Weights of a small transformer language model: LayerNorm before each block.
Each number is 128 + 24 x the weight over its row's rms, rounded and kept within 0 to 255. Layers, rows and columns count from 0. The size above them is the row's rms in percent of the matrix's.

# layer 10 MLP down (transposed), 1024x256, rms 0.136, rows 828-852, columns 192-255
size [107 102  93  94  97  89 115  95  99 103  98 103 100  95  93 100  94 101 109 103  98 101  99 106 115]
[[115 153  54  81 140 139 142 151 128 135 125 105 142 111 100 112 101 189 144 167 109 141 164  98 111 154 103 106 146  98 135 111 169 165 121 116 107 142 108 103 148  99  81  86 132 111 132 189 100 185  88 116 133 167 129 132 103 113 149 138 154  84  97 124]
 [127 118 128 122 122 112  95 108 129 115 112  79  81 150 123 174 146 165 148 111  90  78 106 102  86 130 112 106 113 119 122 127  82  98  93 131 104 200 116 106 109 170 135 164 132 160 115 152 111 132  97 150 133 147 119 144 143 131 125 166 106 119  98 126]
 [141 123  84 181 110 158 144 119 119 111 163 110 157 121 123 137  96 146 172  90 158 127 156 155 136 103  99 145 104 125 143 141 153 114 116 123 101  98  88  87 150 157 137 130 113 143 109 110 132 144 136 133 150 162 134  91 118 149 112 110 155 158 126 107]
 [132 144 150  95 125 150 115 107 150 123 131 113 143 202 109 123 140 147 114 136  82 150 111 155 187 170 155 111 173 117 124 127 128 112  98 146 100 107 139 138 154 118 139 122 173 102 103 107 141 131 159 123 112 133 111 124 115  95 162 119 116 117 135  97]
 [126 134 100 160  94 139 143 114 166 135  93 119 165 110 106  67 130 123 126 133 179 126 134 115 138  83 119 177 118 113 138 127 164 123 115  91 162 188 144 120 115  93  81 104 150 132 119 115 118 124 115 126 117 140 137 115 125 123 137 158 115 151 113 128]
 [117  85  97 128 118 140 124 134 102 144 141 122 117 122 149 125 112  89 154 132 131 190  99 160  96 152 142 119 143  82 151 149  44 160 135 104 122 118 154 110 138 124 149  76 139 110 107 149 131 165  99 133 135 126 115 111 121 139 142 125 137 112 103 113]
 [132 113 120 139 125  95 117 107 125 160 134 145 122 132 106 149 153 178 130 185  93 171 121 142 113 102 127 162 141 118 116 120 116 129 103 104 138 132 120 163  89 132 153 139 116 176  88 109 117 101 103 148 149 118 104 141 178 128 124  91 114 118 164 111]
 [142 152 108 118 138 147 144 145 144 140 168 175 118  96 175 165 158 156 119 172 130 105 140 122 105 155 134 129  89  80 167 138 121  84 110 124 102  85 121 108 122 131 130 128 159 133  86 165  99 121 141 140 146 152 143  75 138 143 140  97  81 136 131 158]
 [ 93 151 132 138 133 122 149 181 117 138 172 137 118 146 136 121 127 133 107 158 165 130 124 127 163 127 111 148 174 115 115 140 119  79 134 115  99 125  90 101 119 154 122 106 113  91 149 118 123 112 114 134 145 194 128 150 176  89 125  89 141 121 148 147]
 [ 78 136 135 139 129 126 114 117 106 144 146 132 177 116 156 114 118 146 111 117 136 110 111 125 121 106 124 120  74 111 120 141 119 131 145 178 141 100 151 125 140 146 114 114 123 123 127 168 129 145  71 140 118 164 127 147  66 141 154  90 128 113 122 131]
 [122 118 140  99 102 103 108 147  95 119 129 170 122 103 116 129 136 170 150 108 160 120 100 134 141 176 134  91 126 112 127 120 180  92 126 134 115 122 180 120 145 107  95 107 144  96  88 127 139 130 113  94 138 120 142 168 107 104 163 122 129 135  98 147]
 [140 128 122 156 118 116 111 168 141  88  85 131 158 149 113 116 138  78 115 148 152 112 118 151  68 128 160  94 133 107 173 121 144  90 131 129 136 110 146 103 129 115 123 121 119 133  85 180 124  92 130 107 147 106 128 129 153 126 123 153 111 144 109 138]
 [ 93 136 146 149  99 140 128 129  71 128 115 154 117 194 144 138  90  84 120 102 120 116 124 134 145 107 117 147 133 119 115 123  88 129 126 130 157 107 123 168  96 146 157 140 176 129  82 130  93 149  82 121  84 132 147  75 130 149 152 110 121  97 173 126]
 [143 156 115  94 140 119 138 166 104 137 132 125  99 119 129 141 132 160 154 110 143 112 141 121 148 130  78 135 153 105 132 101 103 133 142  83  93 158  85 198 105  93 146 146  90 108  85 121 154 151 124 128 166 109 120  71 143 158 117 151 107 114 109 116]
 [131 117 108 153 101 125 107 151  91  92  99  95 147 148 160  93  97 142 145 118  96  93 107 125 137 159 153 129 113 120  94  68 104 178 115 134 145 132 122 140  92  96 111 122 129 138 122 142 133 173 142 130  75  93 129 157 138 116 114 132 105  98 114 130]
 [112 150 111 141 144 144 160 134 151 149 110 134 134 155 170 144 167 141 119 150 104 187 117 145 135 155 102 125 108 125 159 114 145  99 130 154 119  81 115 116 122 104 114 142 130 151 143  67 108 147 154 106 118 121 138 123 124 105 110 138 146 128 132 136]
 [109 127 126 152 133 126 163 122 170 124 157 116  94  81 143 146  92 129  94 187 129  98 156 141 106 146 132 139 149 138 128 108 149 114 125 166 108 112 150 121  79  84 110 129  81 138 116 165 149 152 114 113 153 113 125 150 148 153 114 108  92 106 121 152]
 [134  94 141 121 127 102 176 111 149 157 134 108 121 128 106 133 112 120 124 139 174 118 126 138 140  85 111 127 141  78 124 119  99  98 123 142  73 131 122 178 118 108 116 136 116 159  96 114 129 164 150 110 159 111  99 113  87 118 148 120 142 134 133 134]
 [148 175 104 106 138 158 170 120 155 140 115 116 160 153 131 141 118 126 130  92 127 142 114 136 141 127 151 135 122 103 151 149  94 119 126 118 147 161 121 108  92 142 121 127 109 182 158 114 154 114 140  92 133 118 151 135 144 100 111 149 152  93 129 127]
 [103 118 158 102 127 132 108 169 110 137 144 117 148 127 147 142 148 101 134 175 145 177 122 142 157 163 131  86 151 111 148 138 102 139  95 137 166 137 117 145 102 111  97 121 124 153 137 191 145 139 121 142 135 125 128 163 123 141 126 136 120 125 145 112]
 [173  85 147  62 136 112 127 119 144 130 144 131 117 157 125 161 139 129 117  88 148 140  98 110 122 168 155 133 130 116  77 133 145 137 111 120  95 144 132 131 157 154 103 150 107 125 127  68 134 138 116 140 117 131 149 155 126 123 103 111 138 162 153 133]
 [129 154 120 140 104 164 117 147 163 146 158 110 125 101  84 137 134 105 118 119 145 106  72 144 104 127 135 151 159 113  77 125 103 109 125  91 148 102 119 115  78 184 129 126 165 103 129 114 135  88 111  64 106 146 112 112 130 122 135 138 146 133 152 132]
 [160  96 125 193 103 147  81 121 132 112 109 128 129 129 133 107 119 162 105 118 164  69  97 127 142 112 122 114 151 100 144 113 118 127 135 152 161 144 105 126 130  88 127 160 130  80 125 136 115 134 128 165  95 121 124 108 172 119 130 135 180 148  91 140]
 [163 158  93 132 140 123 140 135 152 192 145 174 115 118 139 107 160 119 116 124 139  95 112 117 102 146 107  91 150 157 124 137 114 122 167 156 103 162 105 136 145  81  91 141 120  96  82 123 135 114  96 126 125 101 174 149 168  99 149 156 154 145 142 132]
 [155 119 110 151 126 161 143 141 139  97  93 174 127 129 134 109 106 117 118 161 122 125 107 113 154 151 135 136 134 128 157 133 123 152 156 158 131 113 141 117 120 128 103 160 144 118 135 132  88 134 156  95 129 185 143 100 114  61 113 164 109 135 133 131]]
# layer 10 MLP up, 1024x256, rms 0.145, rows 829-852, columns 192-255
size [100  98  91  89  95 113  92  97  99  94  95 102 103 110 102  97 102 113 102  97 101 102  96 110]
[[169 107 125 108 173 135  67 106 165  92 137 162 131  82 140 152 146 148  92 142 117 155 133  98 108  89 141 152 160 100  95 150 116 134 142 161 128 151 113 109  98 140 136 128 155 122  97 167 150 140 131 141 139  94 108  76 141 118 115 143 135 106 162  85]
 [127 178 128 153 134  91 152 112 144 102 128 139 122 117 126 106 112 129 137  62 138 103  96  97 137  90  93 137 124 148 121 120 132 156 144 123 139 135 125 138 108  59 145 122 116 131 164 130 109 150 102 116 102 145 101 124 141  98 112 123  73 144 108 126]
 [111 168 146 130 141 100  96 162 132 165 141  80  99 148  77  91 151  99 127  91 126 102 147  76 131 137 109 107 129 126 137  89 115 105 141 109 120 143 134 123 125 176 122 114 154 104 146 132 143 110 135 119 154 138 135 131 130 126  65 146 121 102 111 163]
 [126 124 143 157 111 186 102 132 152 143 106 143 115 136  91 134 139 120 106 129 124 105 122 150 142 128 129 125 118 105 137 126 125 132 143 114 113 108 109 116 157 144 104 162 145 157 132 156  90 121 160  79 146 139 106 144 159 153 113 145 162  78 109 140]
 [108 131 141 122 166 133  89  82 148 182 181 103 120 110 122  81  95 153 129 129 164 123 169 116 117 133 143  71 100 160  91 102  98  94 133 122 122 147  91 170 106 131 111 157 114 142 107 148 141 129 100 142  90 105 138 157 139 139 133 119 126 155 135 155]
 [123 122 106 136 100 137 122 137 101 181 121 131 107 157  97 150 130 154  86 112 111 132 102 122 116 100 153 156 135 118 120 121 107 125  97 127 134 120 123  91 143 114 101 160 103 154  93 147 118 148 132 107 130 119 132 126 127 125 157 145 141 164 130  87]
 [158 131  98 133 140  86 165  99  89 135 115  91 119 125 147 104 162 126 151 164 137 122 127 146 102 139 124 123 130 134 116 130 138 134 138  93 132 103 149 143 124 134  91  98 128 153 120 139 146 127 116 134  95 123 153 133 118  61 189 102 118 137 148 136]
 [140 106 141 132 114 129 122 144 106 151 143 145 112 128 100 122 178 104 129 125 160 137  92 122 108 115  94 124 119 159 103 141 123 118 134 163 130 100 129 128 146 174 110 129 158 105 119 135 127 181 120 157 152  99 122  64 117 120 131 167 126 123 112 105]
 [124 143 130  90  99  95 160  85 139 121 123 135  65 115  99 110 113 145 146 124 113 137 158 117 112 128 145 187  80 178 102 143 157 109 127 115 153 140 110 109 153 182 100 144 103 124 144 118 135 130 172  85  94 137 140 135 126 158 120 101 158 111 131 123]
 [122 138 184 127  90 113 144 137 145  95 102 122 106 168 161 158 119 157 113 139 115 151  99 206 138 137  80  79 132 161 123  93 123 171  74  77  93 163 111 111 138 111  89 116 135 138 115 151 141 173 114  96 126 119  88 111 154 137  97 124 120 137 136 100]
 [ 91 114  96 109  97 141 165 130 129 157 149 171 111 144 148 119  76 120 125 159 144 159 120 144 124 150 115 115 130 165 185 109 129 101 129 112 140 175 119 133 109 132 111 121 128 148 139 122 119 128  81 188 124 105 103 136 111 116 108 124 140 120 120 142]
 [130 113 163 178 136 149 138 102 139 161 104 117 117 105  97 118 117 188  84 159 160 135 104  98 121 111 116 134 166 144 140 151 157 127 119 127 141 121 194 119 102  90 151 113 113  92 124 144 124 102 112 103 120 149 126 143 121 112 124 135 143 140 177 140]
 [144 140 181 104 158 108 146 125 145 130 133 123 129  99 154 124 151 132 135 126 137 114 160 128 132 103 104 138 132 131 144 105 172 135 147 169 173 126 147 143 109 171 104 139 131 125 148 118 129 156 144 107 127 135 175 115 139 134 112 145 109 156 114 166]
 [119 120 133 144 117 138 136 171 147 122 105 154 117 120 145 110 124 169 152 114 153 119  87 146  75 104 168 101  93 146 125  91 156 100 161 148  89 128 151 110 140 158 131 114 157 153  94 141  93 129 171 121 109 118 152  35 121 132 167 100 187 125 119 142]
 [137  97  96 120  88 135 155 148  99 119 104 129 140 167  97 140  98 134 143 112 120 181 146 155 122 149 140  97 124 143 130 156 124 140 103 116 154 145 141 130 102  94 136 138 136 123 126 173 168 130 116 154 122 123 121 138  88 154 151 126 174 116 143 157]
 [142 131 163 125 118 121  83 123 116 146  90 114 139 156  88 133 126 146 163 126 132 144 110 115 136  92 111 122 126 119 155 126 114 118 150  65 125 154  97 168 161 126 135 152 146 134  80  78 156 126 145 161 123 144 116 109 130  69 129 137 159 122 153 124]
 [115 120  86 119 113 146 117 111 120 135 117 107 175 142 143  91 120 104 150 147 153 122 101 137 165 145 124 131 102 151 141 141 109 169 167 133 144 146 139 113 126 161 142 129  88 127 122 157 122 109 146 144 116 112 125 126 138 140 191  89 159 102 170 143]
 [ 90 134 136 109 120 125 136 110 149 136  93 118 128 127 166 101 145 153 123 136 127 176 108 163 165 107 139 176 128 114 150 135 141 127 109 109 121 118 122 100 130 132 164 121 159 124 144  97 131 117 137 124 113  97  86 118 180 126 137 143 153 170 146 105]
 [142 128  99 139 137 140 134 151 123 146 154 141  79 108 143 113 109 146 131 115 135  99 132 104 173 120 106  99  95 124 145 130 125 142 109  93 148  84 139 105  93 156 184 160 145 165 109 104  80 137 169  85 130 142 115  59 125 103 135 117 147 124 131 147]
 [120 135  76 156 147 124 102 106 121  91  84 147 103 124 111 153 107 142 146  94 104 107 148 173 145 138  87 134 139 112 169 112 119 102 140 129 129 142 117  92 121 129 105 102  89 132 145 143 110 119 122 139 137 116 111  90 152 134 184  73 129 120 130 170]
 [104 123 161 123 167 110 114 141 103 127  98 138  88 101 129 142  90 128 120 140 109 121 128 131 127 139 113 161 117 136 137 149  82  97 108 112 160 148 174 108 155 124 146 153  96 167 160 139 122 113  98 136 138 131 134 128  97 142 116 108 127 132 103 117]
 [ 82 135 115  95 156 107 133 117 169 133 100 159 102 151 144 124  99 119 113 174 136 160 111 162 142 136 156  98 114 166 101 117 144 128 149  89 132 160 132 140 113 156 124 134 132 120 147 132  89 138 126 125 113 120 135 151 116 102 106 137  95  93 127 120]
 [133  79 114 167  92 138 118  94 130  74 127  84 191 143 138 163 116 157 136 108 123 166 148 128 116 130 156 111 147  90 192 147 142 127 135  95 137 112 132 104 102 156 133 130 141 156 117 117 145 134 119 118 141 155 114  86  77 151 123 103 122 136 132  93]
 [123 160 151 136  96 116 122  95 151 117 107 134 134 160 110 101 139 108 132 189 135 155  98 132 115 143 144 185 180 149 106 127 171 132 140 109 105 116  73  82 142 140  90 126 120 142 108 185 115 147 151 106 133  94 136  99 128  85 145 143 122 121 164 125]]